Weights of a small transformer language model.
Size: 14 layers, width 384, 3 heads of 128 (1 for keys and values), MLP 1024 SwiGLU, vocabulary 5634, 24.6M parameters.
Architecture: RMSNorm before each block, learned and rotary positions.
Training: 386M tokens, 5893 steps.
Each number is 500 + 25 x the weight over its row's rms, rounded and kept within 0 to 999. Layers, rows and columns count from 0. Numbers have three digits each. The size before them is the row's rms in percent of the matrix's.

# layer 5 MLP gate, 1024x384, rms 0.0361, rows 370-463, columns 192-239
098:513488485509521506541525498473514489487462505483461515492509495458475491511472540505507565500468476480498469502446501509541495575512488506543494
105:514524503501445533476531513470480532502542500520492507486519507480516444499490506485518500500488456444481436479529532529455511494522512509502495
100:510512562456490517510510487554487560552516494467477492491483489561524484488521494527495467522496478487470498469490511457515504499514480483491548
102:503492511499506464468507503496505468527486502519511452502498482474491501482502517511491516492500460526520505504508498531521475529536522500500461
108:453514475504455464516500514450497486511477476511465486489470491445511462467503492519462466521494469480513471467500557450497462533534554488486467
102:508505489510518520495502461509491483498495539508517496481506495538484497518549514546476484504531490452534492525479547526481514507504501495512483
093:538496444479529529567468482473501516475500483471496469501489500511526529512485505457497473510478539489502518507514487498474511505514504482542531
099:508490525509497511530492497486506592469479505511521514464499503495514521465514466533483486513456495491495479450513525556455463526524510485514514
095:506494521546535503524500491533482511516499461501505479511481465530481525490504473504497509533497501530521449514481509501510499498490492468492516
101:533488510495504488525509524473559483474500477513540527491457446475491499488543490448524543437519509467470502496470538547498502521496527486488521
101:466505550492472551493461492504424491519485486508480454482516500481481500487479478492495510487479467482536475513510479434496512478533500468543492
102:506507499512492500528470502497494462441549506508548467471523450528521441521515508471510511453441537503512533489484502499515449451463483539498496
103:525507488485487521511497523476451493494516504500487478472506488456493474549559475503489494483490495508492502489529491515461488482544537479510485
099:549516501539502526521449515525509529468548523539512521477469470527495540475509517544504488512537562539488454521492482496434495492505459509526539
093:492464468511475494539487466481474562538454474486488478491491490495519484505554517493567514484476511475534439507511513465518511517493512546490474
104:508492493506524511493425514509460521512514473525540540484480509509505517497481482517509505492478539486509470497472489518512494520490451481537548
092:484491512507540440498485481490497455484531500476500541506448510492520480518484494488440461452489497465499481491495456503505507482488487511531477
099:507513482515528505503510530504517479488511484494533459532471495543494514510484493493506544486466446528531492552492490512483521519504555477569445
099:497506540505491487498515513529519496494535490552484507551452505494518521477513521514473522523502457488482490476498474488488477496471522517486458
101:512482442515495521541494523501464554469475549509493513506486489491527504495525550501511493508528518474465513519488493474498534492519486511517526
097:485491465486450501489508497501496527510501480507500519472454474497518504512539491472501529479481486487450510524489515507485517469518491482536505
102:472527522491469499513500510492447522512502465518461532480449498486474485487465464526459466503432491521514501522498480517556497554532520510462496
099:479517510565506492514456503469510468550519477493511538483508500554485504530525512475478509445502530499489499477456486509473479491536508505468507
097:495501523476531554504511482521506512526496453513498490523447516500480513479503513460502461546536496471522442476531540494506541480538521532476491
098:502503472525467541500544530508497504510496481488487497514524459515469475498502488513500519548497485509480530497504502495524513522520499490553565
105:490444493521488499520500541523487489451483485517506468491447536455499470493483470499550498496495519503516550528505520501490487540499523501504529
106:473506462483469503485480508509518492516521538497529493481529523508526431514524450496519518487480540516545540549504497467529437497463488498485503
098:451502507479526485532515486478515525479523483499516452479441497490547488483517481503453502447502466477513543531508512511490499496520518499506481
106:434568490472465495486555461520451512484528511529492498511499533538540521507469535506511522501501480525513489530489505539493517513495538513454457
102:490464469498538477519543471450469516540543489545503483482502482495518485531524505489496549532518485478522488475503522476472497519521523486503499
104:519506477486478487526532471486480473499497536519489506540480518525500517494472500495501534513525512491473490519533509485479495545495489487507492
104:517479520503488506531466511514532453530491489512514486521458459532520469509525471551517489566533476484514495509487490520507542518527501475505513
105:494467495470464492525519534465525477524559487460499531476496506487528484486488505478497525527505451495478460502491466511485507482502548561509518
103:483509497492524529508500499506516484481488532519509517522513513485529513482523462525516532542505495486511472516454543551500475475490501491475491
093:510467461552500497505476474503525521524476541494434504535529496526472469491505478569455507502503456472474504466506481524570494508541482464493532
099:473515532454474476532482528495513529522484490538519499491503510538482495496510550441534499478519493515491518490507500476506513502505457476495541
099:474521503459506471480525444476508488538542531494550499489480510484517461522496475525530486474476514515462507517469530481441476527527531515509528
106:490471537534506501502504480472497525542500465511530541538541470493495484483520523512484510533461503457500519477553481532537503452497473517504512
100:499500497489440450526506502498523510499472548521535486496507455459459457503494530496503515482526519508488448501509459439453523477532516478486519
105:472543527518446487533533483525474469511521580500505454478489468483538496541501520534509500509476514499556524513528511522465471477486521527479515
096:526472485500474477536492535516478492507472556516445530495506545494483520531531492529518471488501482526512486497497490483466506519486484507526513
101:516482533498476481527565455468547471498506506534480544545489463494521517527526485486523520463532525548508502495485484499473514456536549508514478
101:473521530518497494514511528500515483534475528512505545513525497504497526480479520473570502504486454463498486517513483471498551498539520518497465
104:519481521539471455516540521535547493537468519509505488479506476486494458474498505528482509474488493509492521492487522515484457503497487534518505
100:500479507479481525475521489466493497466514548513501454521507504505484465484480500513517475458530548453510457475531487433514511484524445492533512
101:484520456493493487532562499503501543513525535519519490470504477527427512505533526568538529484488460498526483545476540507497518500521522495522504
105:537505497517488498512506468480442503494507551526525521495471482495531469510507505522561538512508495475510500557478527526467492500508517488497528
102:493470515559439534495477505509470485532495502528502512512467532493509473497471523536492499542496513508528473472515516509505441487519493457511511
097:485496468516493512471494483585532543504526510530492494522553511505518504444473494528478517535494473488507531490516483464518466516537492526506519
104:516518487481496508489462476471539502486491455534505457429515459495501488499509435508513497489519528525516501499490472481456499504490537549489511
102:457494496523522520526478489538548536523476519483521472474532473507505502448511446521494553508512516480539496505544465488510539500534509535532570
110:475534462529481499514514509515492511516497507528453469519477490469524455505474450503517492506491489474512479485482550487497515499498554510483456
108:513479522484460538514531471480495495485523461512498519542502456501478503459473481522467451528502490507491486488521493477488521507531491506514486
095:522541517507500515497542508485489527493516522491530473508490515526478535519514472520520517472505493482506483514502511535449543532515517491498550
097:512521480499532521534484536462428538515488511511547532462526494528514540509508501516475497499512507497570471513495475506489484484499512484461482
097:525500476538518482445515494532483470480519507503512496519504521513492461482495496498469445459505514438506479506504490500505490513534491477499482
099:499487495559464485529497539494482471521529485519548496513490464517502503491528493525495521535438513487507514491485515493507459476543462493431531
098:489515499473502420515477524540516493458515542469538501485494527521511487469505480468537545468436512526487528501443496461505527557515528501537545
097:479482494473509500474497506468507524522507474493527485474501486508509541463491557518498519489505506490494447498486504517526514504540544518495478
101:492511499507493525516518505515496534526476488495479509512460509508505528484533516490500519499511501481490479502494503525479454512503515503461474
098:445495502479480531482512502530504498509510537517493490496538487462501527510500491496531494537510529534544502535426486484503485526504510488515482
103:486488459505509548497467487565546541515520493527476502465491516550532480471495504492534502481472481475454488544459507485479519457503463473490514
101:512510524513527500509464465500465495557519518529497479515471516537497522455461451560512536522504486523488474485505498510519521487504479514472525
102:479503513500454431494510462508511498472508521518498455503443548486510497480453474511469508484460485527517533493459497498501502488457472549496487
102:479493524462489481482514489502481475524524509510469554485464524502532540511500479526464515531496520499479489549507503509468461496539493554481510
101:470459462492529520553517457510487454506483507539473523482497474514485545495484516513523503504518484443540524530505460477489456497489494481468483
092:468504508485527551536507554489470514507464503513496540491520518461510505506491501500526484515502542489494479472542528496478512524526500515509530
108:513502520511504504505533471456539525487507515456538470492514444480494472454508511521479494496520506492494475496484530499511471485527539492484521
095:515505478488540538490490480516510458538526506496501515488521498512539479492534523502485473480478496460517511584510472509485545498499517514525522
102:468521469499475500515559504464498519465528462511510502483507482492502457480522501476468471487519511524491490537499461527516505481502501487465492
100:542497496464489512540496476499506484455527492499501474436487497481461482506515503484544526526477531517514488487449474540510476499536537510489498
099:510495472493503513504486524486537481510527546520501498486483498520497467452472518497474504532474539544455459477507499480515459491546547532513515
094:465472467499522472494475480551509490482531497498475504474509497454550469496504532481494537492451486466502471521473532530557470483502473505439536
098:504541484492484497519545476493519547500497503523495484494451447460518511498515523479474493544481514520563481526497479517458488510501507495509489
104:545514558482482437520478421466481450489483504533515525518553483465488515523504565466488530504536456472513493488516507493464451481498528515505461
100:454520550505527516460500474531532482474526443477490478485476470535543481473551497538485487447505529520473504504519521529514461473529489483488474
095:519480481452504511513490512522446530491504537440518445502491500470503476513546484467502529540488477493503493530489480501467469497505537519510485
096:507478506527513532545511532539484474501507547506493489522506530520512513534537465503477485571504469483494533512451489532485488556470522533528476
102:513530491484511486490458489539562544490532473513486552468512475481512499481482503523512519496501502478536503493474477521434519478483489535460480
096:503477514503471498473516521475492478527483498501507551478506447481495456471526478504517575487446480460494515500537476496474478492517501467468463
097:467506494498493530495465489485530502522538546445488498471554479492497471504508467469525487440501470462469505485541526515466537504519471460490506
098:488567509448517532480493505487478487497552525492556481489537497528489517509489477486499485477492530476457435522467543503477484547532531508448511
104:492512483515537483502512466530554497496484511477521455491495487487515476493504501489505491497498491438517532485476473523501496474514464506458507
104:523499462500478512521479511491480496517505476505506479498498475456525486436506473515523487470521478472473480506542480489474482533483490477485467
106:498492501496528525538489482466530511495494515466506443494489456498525504548520460507495520498525480493523495471496516482544431497526469540502525
098:509506512508450513525536466508516510528491464503489528505516518521537462494468489512498510491518517523517495475501444485526538463491500460505469
095:504512486500499509481556473508464482482529539558485503487495518526533526497478483546516504537455544517507480518496498472529453506501497513487518
095:525526522498548521516504502545450523505494520502532414485526504503485489512493487494523500452489501536518514517511479497513489542478510480502531
101:479512546526489508521489531533457488478523491518500508476502516489506516561544491533500539530512508485545524503490474518530494517477482492524471
106:501470492485504493528530495511495525477510537453443486476508542512532533448507528514525481526542506457522484499508568463458502517524501469535513
096:524509457524460436495511495482477521448524485499483483476494497501483480477493495478531484504493507506492504492495517491507519488483501468497489
101:493491488463480505521500525472513497513513528470537487487482489526487480472513506501488538473448553524488486506467505470515452486517493507466498
098:485527498509496507508523532485481514531532507513489488454507531492563503460493545497557507516477493455494460510513547490503465532528473495520502
100:521495552485500522510473468478450520516490548510476466509544463530535484460513497519462463491507488461535497493494507514495520488540491457549489
# layer 5 MLP up, 1024x384, rms 0.0331, rows 370-463, columns 192-239
099:456498482474455460512502472488509508498532489509513479486520451499492484496484521496499479499491497462539456518492460442500535486516471438484489
100:529506534517477498490468529479507478521475504533524510496475483517510472477482518507533491483520511531501462511503500501491463499552513466492517
098:496505484540545482493499447478447514469471494488453517454508497490489487466524508520515489468506511527498461503488475489489524489440504501469516
099:505518551471450483505459527497511529537475430499492491467472517508477520504482483505487472460477479470462504523498549538457500500487500564463534
103:503497534506498528521470541516506569498489556539500443505496513494493507498494491508517535525493517543488475521518496507504550465498481477517486
097:472503490469522529504483517529554497463492516452486551506464492502492498472463536483529514533519495523498450510516486501501491480495521478494529
102:477503482486465527498537481509480511458506537458473498494517534487508526509516493550482527465439535446481460532490479511526500538501500542497451
098:523533486528483517517462522520446505448471512489474519507481507478511488486494504556511517470508540514506480551516514469512515533479524495525480
097:472466496493520492483494451511488526440494485527525498535486495557438540465467497516478548536494491502495539482486493543491548495541525485498532
096:465529486482540519499523516543437518448506562516478476520523501501507516430453484485529511516512517513531496545511503466533482513482508472513486
102:552525475520515524494525447491479546526470448481481502517501497536521520444501513520528474547500520464491495468515534478468531460494500496498529
103:473515506524454505480532518521532506525539508465503532533478476496466523498500497529489474540503482500515475505533481499554530484503551477540519
103:526486513468466573516525491509502466497496523503459486527543534497519489481531521498499555507457507479502504524459541515488466538541470456507480
099:497448527508513459472504501486514486437494471503517495472475478483465487493492524498486460515535502495510522508504479475478519471495500536482447
099:487499489481490549532545539496502488503476517518557473489494472521512502484498522521513491485522525524546471493491540497481531476523510528520474
104:490491483484464499513509491522503497518501521503527522553493523459461535531497489498496502502514473465467471511509500506519519457499508522489504
100:519510474515522485520479464482479512527531516526540511493529498517491511545458486475527476440508474535507518494498505504494491487544464550476525
101:558497524502474499498513499488523508502532467545529525485492501502497519525532566499503498571492468464535468523494501541492500513520519530474504
096:557519512450473522475550501506455520465497523543526530487469476551513494504486557469463470459493472495507494496534506507496520499476500523534460
102:476553512470498514520461552526474471515544495561456532482497511539501484516538452510479490504491469484562476482522466483540538486464529512494510
104:506535488470505524544498526474510490551545569488468468493502484507513490537467515472487539491470533500484451496503471521517476510486503553463489
104:503476513504488455501507549485515459514518544515558505468531532520492521555515526503493499541527466491508499497481497494504538472501532514471483
100:539510479508514479501490500491465547504459534542479510539472457502514506479464483492522519496544505499459461497510484470506477521497498490507478
103:515501512462504506474486496505455457508567498476593466471541465463497476521519489481518471481494500544528515484509494491445515511488492497488473
100:494543505505536500498506507478487505530531505488547472521473470511516484476474500488518532494491427472453516502494488509469530490578460476500526
099:472480524526526503518439519507512493513502510482492486532502498506497519501474468529490521500514546509466522528499512538500492492469499471547491
103:514518547494490508495551437484441497486502511488517497490541479465461495508489528541503498538482558518484479488505470506510535461503539500502462
099:480490509547549530508496525492547516446468480498471516523533488491497487568503501498506475517545489513476506496558489516508494477546491511500505
100:527495527523519529537479548529491532528486509518501486539495512490578500518511534509496462553475505480491505519522539483493512478523492468461519
099:500496484524479558518506497517502478503514507493510503549512478490474506558480531531510523497501495496523500472476447485502499487490505492458471
104:520481515466478494474459555487544487511521529486541494534507494487502502445519502550501525479531534492447485501560477491492503448503456463549510
102:503575447502542459513510479554514495484541496473528520523502473532555519495483495508470490462477506478487503537462520465529521509499506508515509
101:526481498522509568528512494529526507485509511476501445517538503437493503480556490485511511524501449508546493519503490532522486567516525488519461
103:518486528532474488493473469500490550488457557480465487481498524526509488501494531528504542452496533501546519481484489463522542522496514520478502
092:518512520467516469463461508489511477521498546503541496509473516512524563516465485529530483535520502496527525520508501472511529513508508506493530
098:496537498503522507475501484509563452509454533470496467482480486486480520511506529514493496502534504475470498508484527479439465472504547525466464
098:489465478497517518521470489495523521454496477518459515489508485513509502504512520491535458501497537464531518496508470521514459497502488525515460
101:476508469488448499491527547478469485532522553517499475497485483543534520490517534501481477470512476496483482470516537543485553458488539505520500
102:443500526527457539481509506514505503490514525496482511490536498471531491487476476496492556486504553478466509495493483428504521497474545470455498
100:512462455521507526482513539494506492521484451470508498494520474507488460507506527472537471504482517489539503503500455468516482490502513481523488
093:495530525536483521540516477498527528507474501528493477479483493507518516509502518512520538485466526475481511526506507510465466470507512528492514
103:536452493472474488510500556536489468539485469484457535490489506495489489514517529494507502509506503457451495488530512460482480527502454484508516
098:491460509505492503526505505480489482484464479497547507444526489506505498507492494515480474455483520533488480481486492507521483544494485523479502
103:495497523502523511480537499483488521473493458472476510467459506539502504508531475523505505470497477526541512487538482510532512482476515530471453
100:486530461494506542480482497499531448505479474504461514498511535492521479502507489508514554512474478478528484518467536525483456527530484462500492
104:457521511516460507477540485510511540425523486481479496506491474478460479492475544490508486495477500494484525509478492522486471508494486491468546
102:549478485476517458481491517549519500526473485496510488547499505461533507517498517492503499508486483508499509544494489517479456493512481544526492
101:466543520515502509518485489491524475485503472498491490498504466477541469498513469463519490517543514505528454462527494508486522471493527525503475
103:517520503500505525489530505518494530494470502504520515505528492522520497473477542502534488516525509485516443509505522472502496483495530456471499
101:540462527469506482556489479516545522437511489424535460494499484455527529516520457491470483527520483524500482497480489541475501472484526500465465
102:518530522446480504476455507528517509525509531512496520518547522481479478500537535528520485487556478519541524525541514474510454500502531504491507
103:481554497508521520497496526537487513521508484507509568500508500503541498490563506482499474465504470486517476467465484510516523486467459480503526
101:454540504520513488521534515516503502542515486525523468484562483520513509531470452484462495504474488483459470498505469464524522488507470536494530
101:502524509515491537495518471493530526458476493486496479465511486549475475505503465508511529560511497505520459518566515523474496461499547490539534
097:467518519508460461509474504519486460516530488530539511478555470495508527481497498522471499549498516480484503462509543525521498458476504491493498
101:477486530463470480489473542490526457495528500523500487524471479468524531484483480524478532522480553498504469498488550506528445506477456547495502
096:483557474509519502504466533523545475460538499490529529545460535530493520522536481536492501452537544476545516521505444484492506486512506482491503
102:472488513507527492505505463480492500527470505450461481510543487517486536514504540492495494481494533498498538481510510476501524499517517523515519
101:468548503549489499485508475525502488459486498510539545534548487502509502501514468479535495509524499515522503511538523486433500533470492451501489
095:517556512518540565507468481492534530531490529536481486510511532516510465469550521496474528485499537536477470521503493533463507511469488497480467
101:456510531455505490482478516456524466507459467492547541460505527552475487537517480518473510465496480481509500491487514480470457449492520519451488
101:475520550442481511462481508503496501509523555529471516511524503534502507520508520476518525526445466545503484540485513501508533475469516494500566
102:525509488532514511500483456519517503512524461517512513436498474474451520535538500485499546503524546490545523490505498489504514469528517480481471
101:492464542498521542483551459520454541476490490465511523507486494473510496472490532475495471512505537517542475507477468497524497509503553473490484
100:484535455511516500535531540465502530526492513457506537499496505505522459495499468504495481484514513462480500497513511518506464505462504466497481
102:449511501527509531524465498489517509461525484506475532496497513472525509470495476489551478524515478475526538485509473506476527472501465503496512
099:475519526497534439514491503495490509485482527518492511510505527516521438493537516494497479503470537533511530518514473465456472508530530454559447
104:478450500467477481532522485504497485493519502475484482536522465479498504474482527502498493525478503532469542519510498507508515516540489463500511
100:454492473538522456516467455493464464542474481475470514467481544517481514504518482556500509487463484451509434507502486489472526460518533503512545
105:495519464480500473515471512534475528541538515516476546504479501494511534465494488469489483526468505504484509506460532499480488491489521484466488
102:501462505556458496480541507534496519471486452496506484511536495502469488479468538493487485574537469488509512499443491474532481493533501524527459
103:500510511524463518498485535500520497506543476485446507480461480505528488534522463520501458500496484478525504534519495571477541516471517530508503
094:496507496517472457508523484482481515515496506469501494510496482515519500502481531528455468535505485492533555456497465482428509547496531494469483
098:528493473483501516471478521493508498543486437485520490511494563447454480445463471512500548494482495551471525511538465520516499540491482486470498
101:512479488475526545455545542467497520524520518490487500502516486460517472527497491473519504482476487515502504505465473559468497539493475474498515
100:551503473487497521527511494478535486527533510522517511499477456507531491503486493528558530551467507501465536496480501506502485500479487542485498
099:509507471521476489499499506473495450502507532538455512492467478540519483510535492490520500499533526461456517500479492496486464491482520522505501
101:556497483491483519502538483535502466496498476454479491541479465481508474507437475477524518442501527532504511506472485497476549505522537544526540
097:466509472490489466445517501502482446540501423541482521536507500433472495482481475512491515532503506547515469460472491509485446551480538529501505
097:525518486538533502509473512532518492519509496444475535528460496490506474515462508541473460483488496502522505523513441512519472495512482502505523
099:559474499471504510509465508455466508501495471486504481480506489503549454507519520488488558522478477498497488523550528504434509559493508491498467
104:482542516504507503500476449507499506461499524517517507511510457484506489494520513497526513489470514474498490467489463489493497498500501544502495
099:488503524554543506500512479473515490452507510491510508519521521490463463530498502496511519493476535495512492494494510493509483521496473452465535
101:458467442507474499506507474564505434491546504524455494492498495516551511482465484475511511501486485516495492481538527486492518480469488470455527
102:507537516455497489478519461531538526525459513493531476530472502485496498494517524493511499555531473506475467463506474466484534494507517513545488
100:539462512543535460501498541525493459470551525452484513495520520484498467534540446483506539513521509478533509455507525496491504479467493501455507
100:490457484524523489469480474487498486495477452534528502482507475485526502529537452478512502443512520460487506493461475546511456499509475468466414
095:532515489443550461514527510448482507502477502516529471459540494511486513484518529517496509531481487467540500481477485499495496529506541513554516
102:542462496468520476522515496475538487515494486473538515517517481513469492485516476495495495514486533461517484517491520488471530527473512522517531
103:487499435530519498525460516531498469498534519531475505489497523517489511499514464556523524501509541466514489500461524496488479518478503438492503
101:457529507515499484484496488525526506499520489501494513482491554487447445479504512461490482527494471482482503539526485555496521492480512468520483
098:548514486544474510480452506482495509463496474495510512537511506503480478536520537520555492512523506495497497512539493506483549486473512473490457
096:474469477489504531503498499520493484515464462506508500528482467493510497510538468526483472509444499489518522477466507507504509487533485519487520
096:533514487475490515475499504476471466485497511510542514477499512460479472438548492523521509470474493515460511519507531523499527542471541516470514
# layer 5 MLP down (transposed), 1024x384, rms 0.0265, rows 370-463, columns 192-239
100:524479524467482511542516506510514514481502484501475493536511469515495507500505511508478499542491478506481523513528452563500526495562492489491509
103:559483521489482537522538458487491520517518513464492497452476505515551474527527504480496499510495524499470535504518489477514555555477482491490550
099:521510525522535505513562510507478509463500503503463523457508496497504458491518485530536512489521496488482480478475472471469505521477492475498501
097:523508510501497509503500509493450545522506550466502505507520476494495551501501535517493478511496490481504525497477499483501497520491528527467501
103:510465525465494484529497500498480511491479483546482503512518493486499498483501469508512509497498551509534475488502507469459490487524493468524483
100:479504463474514449481466531515502538508480536495514495510461502488474498475496545507540506481499526444487505502536500513482451530484508522534465
103:491503516482499503548492517484527531472504526464513558517529492513535522483522479500525484452496523504511472508563476451508498512531488528518529
098:518473454483542479466526501511508486550477528508508537470460517500517518473521518540498472480512466505498502523502558527459472541485504520472494
097:469465498494507513525511494511454547482521453489493463506512487511524476488479450516498533524463490524544511476495497516506499460581498506511513
102:505501535457491506509503508492520518499490509527473507512454521471435466500516476498461519503528518496477540527488492496521500464482529472554531
097:517541494511481479519537473490548477482439483546503518482509471533513475513504497456507502491506524471504523537505501515491505529473520531482483
101:432499539483506493497523476467523517530538515486469492529428554464494525475492495534526544511540545515476507511518521513569482498557505487558503
105:509507517505454520513531536517486502510523486536468464483532440516468506500515522506523501463483517477508485477497490489514516530494493501486530
101:512472503488501519468533533474483507491485498554535553494476524514506511468469484524527475520512547487516496530502476460507476493472437509517480
100:486480461457499463543503491454492493485494477488458445508527526468522487526483526506459472514479508490483514485528483513518508515530535524508508
103:502496508488489483535534482477530482544530474538575494490535496516562460513500482476507552510524480497504510479488513526456517493510536494457491
099:550514490466502484509491485483502501479506520478531531500503516508478497504497479509510536487526525481519498475511538527505448496461478498458492
096:507471499518504472455517478489473474503481493491552495525502517497501486472527470527486472499486530495492539524496483491484496495505515501496509
100:510522473506478487512493490510499515527470544476487461484506497500497467500513419491554444539528530502521451530508491470503552504533499477518464
099:528484489494493505513501524486491440519488514527501504478518503483476486525486437527522525497558506522524487480542491498478505510500498523488501
091:503506501475471547477512486480488492536528553498489480442490461495481502496483494498471499479483510489500460505444494486496458458492495527498475
101:468519444455482501506497479548491545549473520489529470475539513475481512521528472507542499519499498508509486568489462534493506502511496527487478
094:546500470494484468534506505515476498515525474541527479465469499495503495535527526500547468498515482447507485557523487472544475470548494495508464
103:495511543484542504452511483511539485472499467479524531501468503451435543493546503468513463501491506531524478464535518489455538488487495510488497
098:540466473459502499471517492491511517467487463526477505528505517531477475466525505504511532486486511536509551442490492459518488460476538446514489
100:514515482480523545558520445498498497543478525484484524537511477508484472482490536499525494517473493494509514480484497481489502525472482497496477
102:486540494515459513520517511467506491472502501538489503473528484465527447510558494513551565540500476526505487526502519511481452462477484515512508
099:478497497506543514518522505478512548514489507520498495546470491516507486510498467494531469504538459526479554500471501487481499512524492506491518
098:531483508480479529481487469486500517490494473469515508476493492449444480493523513470489493458497526497529550478453532513522480528552551489503508
101:515483509514450493502485488512516470521532524481531496543507466512472506506477547482507506493486514478513521433488479509480521501502513484515520
097:513429472489480507521486511527517518484521532463506461510518468526496462504513468483499463461497566492531566501521521491465475518514533498493509
103:549508468524512540468520500507504483519491476467506505486456521452486503495530523499471508473521463500487455425534503554526467526552494516513498
103:522492502514505503485516538494520500495550497476546454504480498492511506519498493471513458494488489480500497534475460471531512538567497534510526
100:535476483475502499479480475494495541496489497492499473490510515518472500511485508471480495472528491524498503495486510515470491529478496488535466
093:509479470521480487447484500488488477505479537476544477449496520496515464533532501507487523490509530480463477494443534525517464476535482497493527
100:471523481504481522517501496524488506494524499512515509534498484514460521508519464511518506500523497513524508458539530482516508474481498472506498
100:539509511504505523555484497498505494489530504514494502521473493476490487465520522484494513475478477488549505461480499532457492485488491502510428
102:478472487488543522488527536477544497506485536450526495492468455479473500495554492479520495514493481490497459495550453512487478507481479532499486
104:529429514505475535525496496515500494492540501513479531510497516473503515515451511500502478468520500494493499514457512521472483459520453490525516
101:497501513513514502515478525524495506545476491537461513510471499517468497474503451461557461436531466505521497521498515490501498514521464512498474
093:487533518554465463530501520508498553510466487495520514473521466458471525489533524523529476481485511514529525487481518478485503514494519495514496
104:514453483441550536509493450504509526498538480543485516471529475511529468501480461511458527557507528465493488531492541527480482521483551518531462
094:542556467522488465478501474490497495510500511520501520477503503476529510482563537484501489509531501479520487490513483462480538465546533477499475
104:516430525481476516509520517494529504509498536513497511561470488504462455516479451500488535508536485523533506533533483496493519494495501548487494
098:502488485485457483485515469507521521543486580509472531514454558498482473492481515492493505521510491500515489475515537523462514491501514497506503
106:447534529508519489530464500487474515503478486494502513521522511498488484462539458463496507515475523549479478489500515506503501510463467482518498
103:531462462497484508541485512504530508524525473499456460488529545480519519496538470487521516519499467490503488472455492523523499492513505496533480
100:489534525505504476500519482477496530486474497492509501506510522532484512520508484479492557499530481488453547527528486550482498468531528507484527
101:539511524456551561525562507507517499491514523437481519525460527506503474454495493432539503483493445471476523520501519528484509523472476478473458
101:501508500519485479489515499485468468493473535483490508499467480542539471491477497480508483475459506513511472492519526454518521462483505514501443
099:501517515489484477475503521500516535486483501475516551445511494509455511510513542510517506521502506504478465488505517483549496501509520480500526
101:497468516455519469486468501506513440521512500537515506531524559503458489487497531502469520501498527508507508514476557521485502490510469493494478
101:505493482480495490453527507520499558516512504504468506523496477503547527497494539508503505492509465494497469486479510497521493484524471516432506
101:510495524466495474515476491534524491516475528530528491517511529521529491499503536488539531567472470486554507487515541512468535469517469521512517
098:482492480519443537485511463529517512530521499463498493540449484475535502484491477492485506487465517482499500473522534476497489522569491509516442
100:491506485544508488517492464483523505473478502472519469469510516470501438458538510493489468531452491476509512501505515544514468534553547517505527
095:507486506477496502500509498481497524488520477475515513488502467474531527498545496520493517566470513519473510496511534506494494489499471474507538
102:418520471526519505447490508511477529495461477490528530517549505542504507510488499446459524542522545508517464478524501504531490465476528494499505
098:475474519497510467491487412481486489449488516501524495510520475534504532460492523505533525510505490500528494483482479497474488469543532503472527
097:532520506497505515525499475505482492500517502527495486502568487474527467452445493459531485509493517534477493532532504514508516484486515487495481
104:519492510516478488522476585497532506556538485502510501467520450498471483532518485477513493509484482509518493526497527523541507573476530504539492
098:453507549502478472504468475549480512464515472510476506529532508514503518518511520484495458466477524466549497484500507477497522496501501511508514
104:496501499504510544481520493512533488440486496529502474493520513498514508483538480520522530466479560498502485491507496517531562508475489480556516
101:490548512514437500483504484481499480468476505518452493468460528498518498474495521520502496509496463511477490516524479509480505526484495526527506
100:504524487531510532481481521500485500535488488465513490506532498496483472491494491503534461511497474519493510505503507512495478522458482479520459
102:469503491515472500459534543484492498520506544482513533505529486490447556489495493505499480521475514509533499488473518478557508472506501487451469
098:505486500479517470495488498502492493517473474541528503520480496507521512475520515499478475492510531471524453486483522489472510438463523470478515
102:511494537503495484472475489515494518501524464482499508514474464500528504496527511542508517496498509526457512470515546529467493524505478418500503
098:457549466493492475518475531516501525478486507487541528528500505530515478475513508458517514486479454466513481510493469468469502516485508504553482
103:518526503548525499502555497458522518485525475528486482521510485522502464499523479552494510489523498490504517472533504503492504504547499510508524
100:499520490494548528492534479482496527490518515553503491464549507488515484492472500499497528494517544480527530514487511521500488506496506511483488
103:506463492508496541551514534484505489471497507478533527499501489487480485528478535487492465487485510511503496522505502474496515525497499548508502
089:477533483506540454479527463510494484462530501513492508524522501475486481458516507513526500481481519513491520494522507472508554524473523492471532
098:490541538449514490558494521531514544531498522555486523494461517529482463474490474523517489507477517492523511511538523498482516483503503509500463
102:487486532464489528474511469506480537498529511508460554510448477502459478508493473478500492488551532511502498490558527481524492492521488486507474
101:505518517534480488513451436501491499511532505512506472462464492491487499471484494517513516514507451482486514504514589502487466475536551547479475
097:495521527516516521499504529465519514512476488511498460513522569521507515514482482531496524489504491499507511498462501506538576516524476491471518
104:497483512452498479478491521479515452494515507526497515545495481531533492534493449516483498516489477445537494478519493499528445487458471534514481
102:536463481502542528544515560481529501467454513454456517488483478484484461501555479501511458511493540541520493536516445504544487489475511529486489
096:496561517507531499457529502480510518507471515471481477510482508505476512502517480482522524507481518509457500480486481466493524505495484546496519
096:524523492452520539476528537498489538505486499502471532491508484515483525509486493475503459524469493492476529493485464500503563505496491484508542
105:539512490501528522496438463481481512537504497494495447525483548504457509512473502505494490504436477500504491466524535512536504457526551507555489
099:525505472473475540501428488488460549583525470450456513523490500482504514469470506503526456477536501467466493511520473470481480512493525479509511
098:452524484517528513499538508533481468502439555492528488504504508504515554499508489477494507504503496527532535463472503479474543445504487510529490
103:519513434540521524517473450458506481492505468481509504483515514507483521533497488530495534534477500481488518472513505475485502557497535493506532
100:475450543469478506502497514451494514447466475510468485517480550493467481523563477496531536500481480471493490497535455492513521470457470504502516
101:521536520496513457516510540511491508474449479506489487474479496467470546449537546450542467501470525480489481503475503548507547519533468489539535
096:454521472488496459464462477499475483491463506464495551527502511508545465478491533470526513500458518513492547524501467512470569521522497469510450
102:508513528511467538484523480511467493482506508523513514538492490475529497519460480469506492504512497520475517485486486485488510530475501485495553
104:488494487477475453532495482544505497505487520531510464488476492528520506507518503511500510523470445522519500487488494509497532488446524502532519
099:545486495531524473499463484492485513512535500455510444498507459528508563519511496466489516448558514535494519480500525486493478506498490477475507
100:529460491526454538475503525486499493482492523466450554468445499482492468469501527488480411519507498487498550522538489467484511506491464536490463
096:463507504527534524529500488517513497514488497506528513505489486540523535503482519513529520519493464456533467520501507502519462517534448489550459
098:511500522532546532505495510538493476523517495505482526484542511582527511561468501498512475499504491436434518520473517497501482510571509457513506